config.yaml
head_dim: 32
norm_eps: 1e-05
rope_fraction: 0.75
tie_word_embeddings: true
init_std_up: 0.0749
init_std_down: 0.0749
optimizer: "muon_variant"
Each number is 500 + 50 x the weight over its row's rms, rounded and kept within 0 to 999. Layers, rows and columns count from 0. Numbers have three digits each. The size before them is the row's rms in percent of the matrix's.

# v: layer 3 attention value, 128x128, rms 0.0522, rows 36-55, columns 64-127
# o: layer 3 attention output (transposed), 128x128, rms 0.0647, rows 36-55, columns 64-127
v36 098:426546549484502570480411426540480615402489475538568475546381526563527480461514552517473439398414524500518468524508454450524547470478542510442482528437506423484578454505546500562504597565449484
o36 101:575453598441539507472584483581411547495466391568555495505451483551458475523449562531494481442459519413446505447520455547542462439534465484476486455559471520432575489442518556501588450503439511
v37 101:499517523472541427504457578508563512429389487549517580527417541532581389421489567486421553492416510531434538522527519579550477531464515463374534430526411482552602564544482459510504479556526492
o37 110:421506469543521487496513530491519650599517515497538494586461463601496547488582517414445545526526487467420411471467533464501414510474486432441545461476423496518556534485465531521536475524541502
v38 103:538414472434574436471473479492433426538476485532464562571473579580416590439508586508391413504503505491531569545584506463540576571506506497445495452530419576433499507442484528530415467513556502
o38 106:466468547476428493496474539510493550596544513535417557620483520548568475441533606551485392518474478531479538456496440452378523503521493462499533454531446555390488327462476482521514486522507546
v39 106:553610521418463531510489550471467534535408531435446535527591495557431455443473499516555582605505572552553497539577451541523540546475479543445533507617471526433534551428500570528592457564573491
o39 108:501435587414539578497440501449559467586503549505535514465571461462532531524475551471441497496535554458585410564520526459574532584420559552496499557546517471460563496502569465545559479532490562
v40 104:480494505526524519537492526560417372545570529495576490533518415459481481557467516439457543471542527514495502531555474469479451498397534520543540506463516480473477423509474399577590530579428516
o40 106:591464542592546601526532493470534463594487410539465538471433538425551548505466547522432537641562547527524597439502453515468434533432443484531457464472562421527454545467492473572496515507500538
v41 113:504441429493600604465530475580445462517498432503503452510445351562462529518449510499515510518465500580529444410555563493459516516532511434573448482455481510504569476465543550479506452526548500
o41 124:462457463504482537449392506570506368516484565495485418502534486615465560443473483457517552441500548536554592413517439464491495496447454464456440489433476505484492521518473496531490478518504478
v42 110:449475580500508588498483441529544527501499496567510465534505453477492513499489445462425536417577441530539556606600432557465517399442451524501471458468426524460544486514471482553616590579573467
o42 117:542425519441540565460638454477421525501529494628521459484522481538462458544550578441480468457560470512412499534450507501515436578410449510517538516392453412551501541510408537435475475465508583
v43 100:549472637575476554473556361483552503484519466417547464440543583547534517515502576462480382540526534555513468440599445509496437540415524484490607516554517512561473516542492528555491442480489494
o43 105:491570548484508493417499552507476437505502441491508506512446517468587470513425453514551387478545505523515533573572468491450443399384505459588427505427519548543455534483471481495533532416517544
v44 100:450521385494523447492448463569534500585412499391495522527504518414465527541478475447497491441457518493586546499384474496557522591554513558547554492471529531492467508569516485505340504513535488
o44 109:546507524501535479551440540596520481578544521476447509549519526480490500536555424564557541548475426492427497448451543460519524533467436563462523407470499542508530468579485465471501476550481470
v45 106:482469518409486556539543366486525488561632617518471549600524463519583521530538438557500592516469508436485548461512490474526527584490490495451511468512527442542524467593420488467506500467500497
o45 113:490532482460523427493547448340543472543484493521517515536481479592504471519475453503557581467464553497507522370478490521495519478387462483474510476523564474528520486521483506526442534451431586
v46 112:493506511533481410399568553464487434513591507562545537492556499481555572512474491439607503537526499514479515534543551462526516525526549402473630509470610412529495506523467599554545492458368465
o46 111:481569481545533447514424468441535427430488513465478508522470557393492586503477486382539564511539502554488523509463500419504561455466567472451516528530438517411604521416478551466445482512461579
v47 106:534492470472524523489495481459543607504561568486451576609439481513526517568505399548395561550500521548474486551561578556519386485486519517524491473513490485465451474458519476544503456492434504
o47 117:506482544421597483517418503495536548490529519461522515525413500506509408546548485413485509550479540470499449598468523480551448567505528509490472522517553510385529609490524417535575438519532547
v48 109:409540518540551422554492528496543518531524456604589420552535495426588412483604476537499518444499568520405481521481442567464542503519549568464510460483492478494531555522512498475513493574555564
o48 111:542538448506571546497507517468543558554540487527527502437604531480525564529540553467425504448490492469438523447502481595513482425439398503427554400521486503540436534493480493585535512533422549
v49 094:574532393476529499522498476543601404470523539467440432522431522512566511553444478466473551501485485449489476544447489517520467427488513583490429528403426423538498525369500527511547479598499517
o49 101:575477461468516467499573440499472458536489606532478477441500515519535504601535526478571513535487633417308558477507458552481396544507514549421516502468440496462510484446519487498441476551485487
v50 112:429548539510463499560532594458534547461430545575505518477494567393418440539504445438512519560469431532473386553477506552521482477531565465591533504470575480556437486491562484506459499480503590
o50 122:444532464514555514444542556475557574472476505467412522396530535482429469512442478528440538517521452494532484490514492592498525551576561508483456510471536435413458602542456532518417490555491486
v51 110:524503473468582526569503567466578540461564590516453434411445486492559562524549431529493432472595592397538489495478525503593472438492480586515489494584480472521548528534491496474615460531469442
o51 122:581478505466580488557515409380553524465507492495523471432517488426536515478573410433482531506493457357426486541452519530435481498464480525564527464583494450530545415512524511535534472473504426
v52 099:572538520407477555609497574520339468423479466459535514473520571467404444565526406575394467454517506502540567524545468554517527470495576465403494552481563485511531495546509489528503515505559615
o52 103:587584547468524422487564432548450465511533510505537491569561517489540545558513503562444512487508493573572494519430470677490487515521473519477509510541492535561542574575486409427519382502481561
v53 112:507486442447491584506553507465558569540475523523600550471569536555519461458469472462533508462563454521507496514545493549514472452421535545546476459538426498492615442489590502399434564514587472
o53 118:507558506445524507442437405453604491523547391560492457496530494550535397481480470489508648462529486514482443418557553527564446511580464414554571476466481485489509456531488455465467473448594547
v54 117:514512516481567455471443516503477557551432492377550408491559534524475572536422477532619460473505492491504622443552439529514458484468452491466499470572438417464547407581552553525433489490510479
o54 120:516495462443480432380462519548485528437578479576574470557428460532501538564452502512569483437544506555446543514573534386441468481519471476518459467452430385507485425558529457480510619532528504
v55 112:456512462476513528486434500450536505460499476404471565544564443509608361436568603589503550507446478514525448593404575471503622508492587444473486489493446529525559484498557472518430525499429601
o55 119:449485432573518523486475569569530507536453506456446457488538437609506475498524527529538488474516520567621416392458507552578454517512579463392489483536454595470552515490499437555526529587540583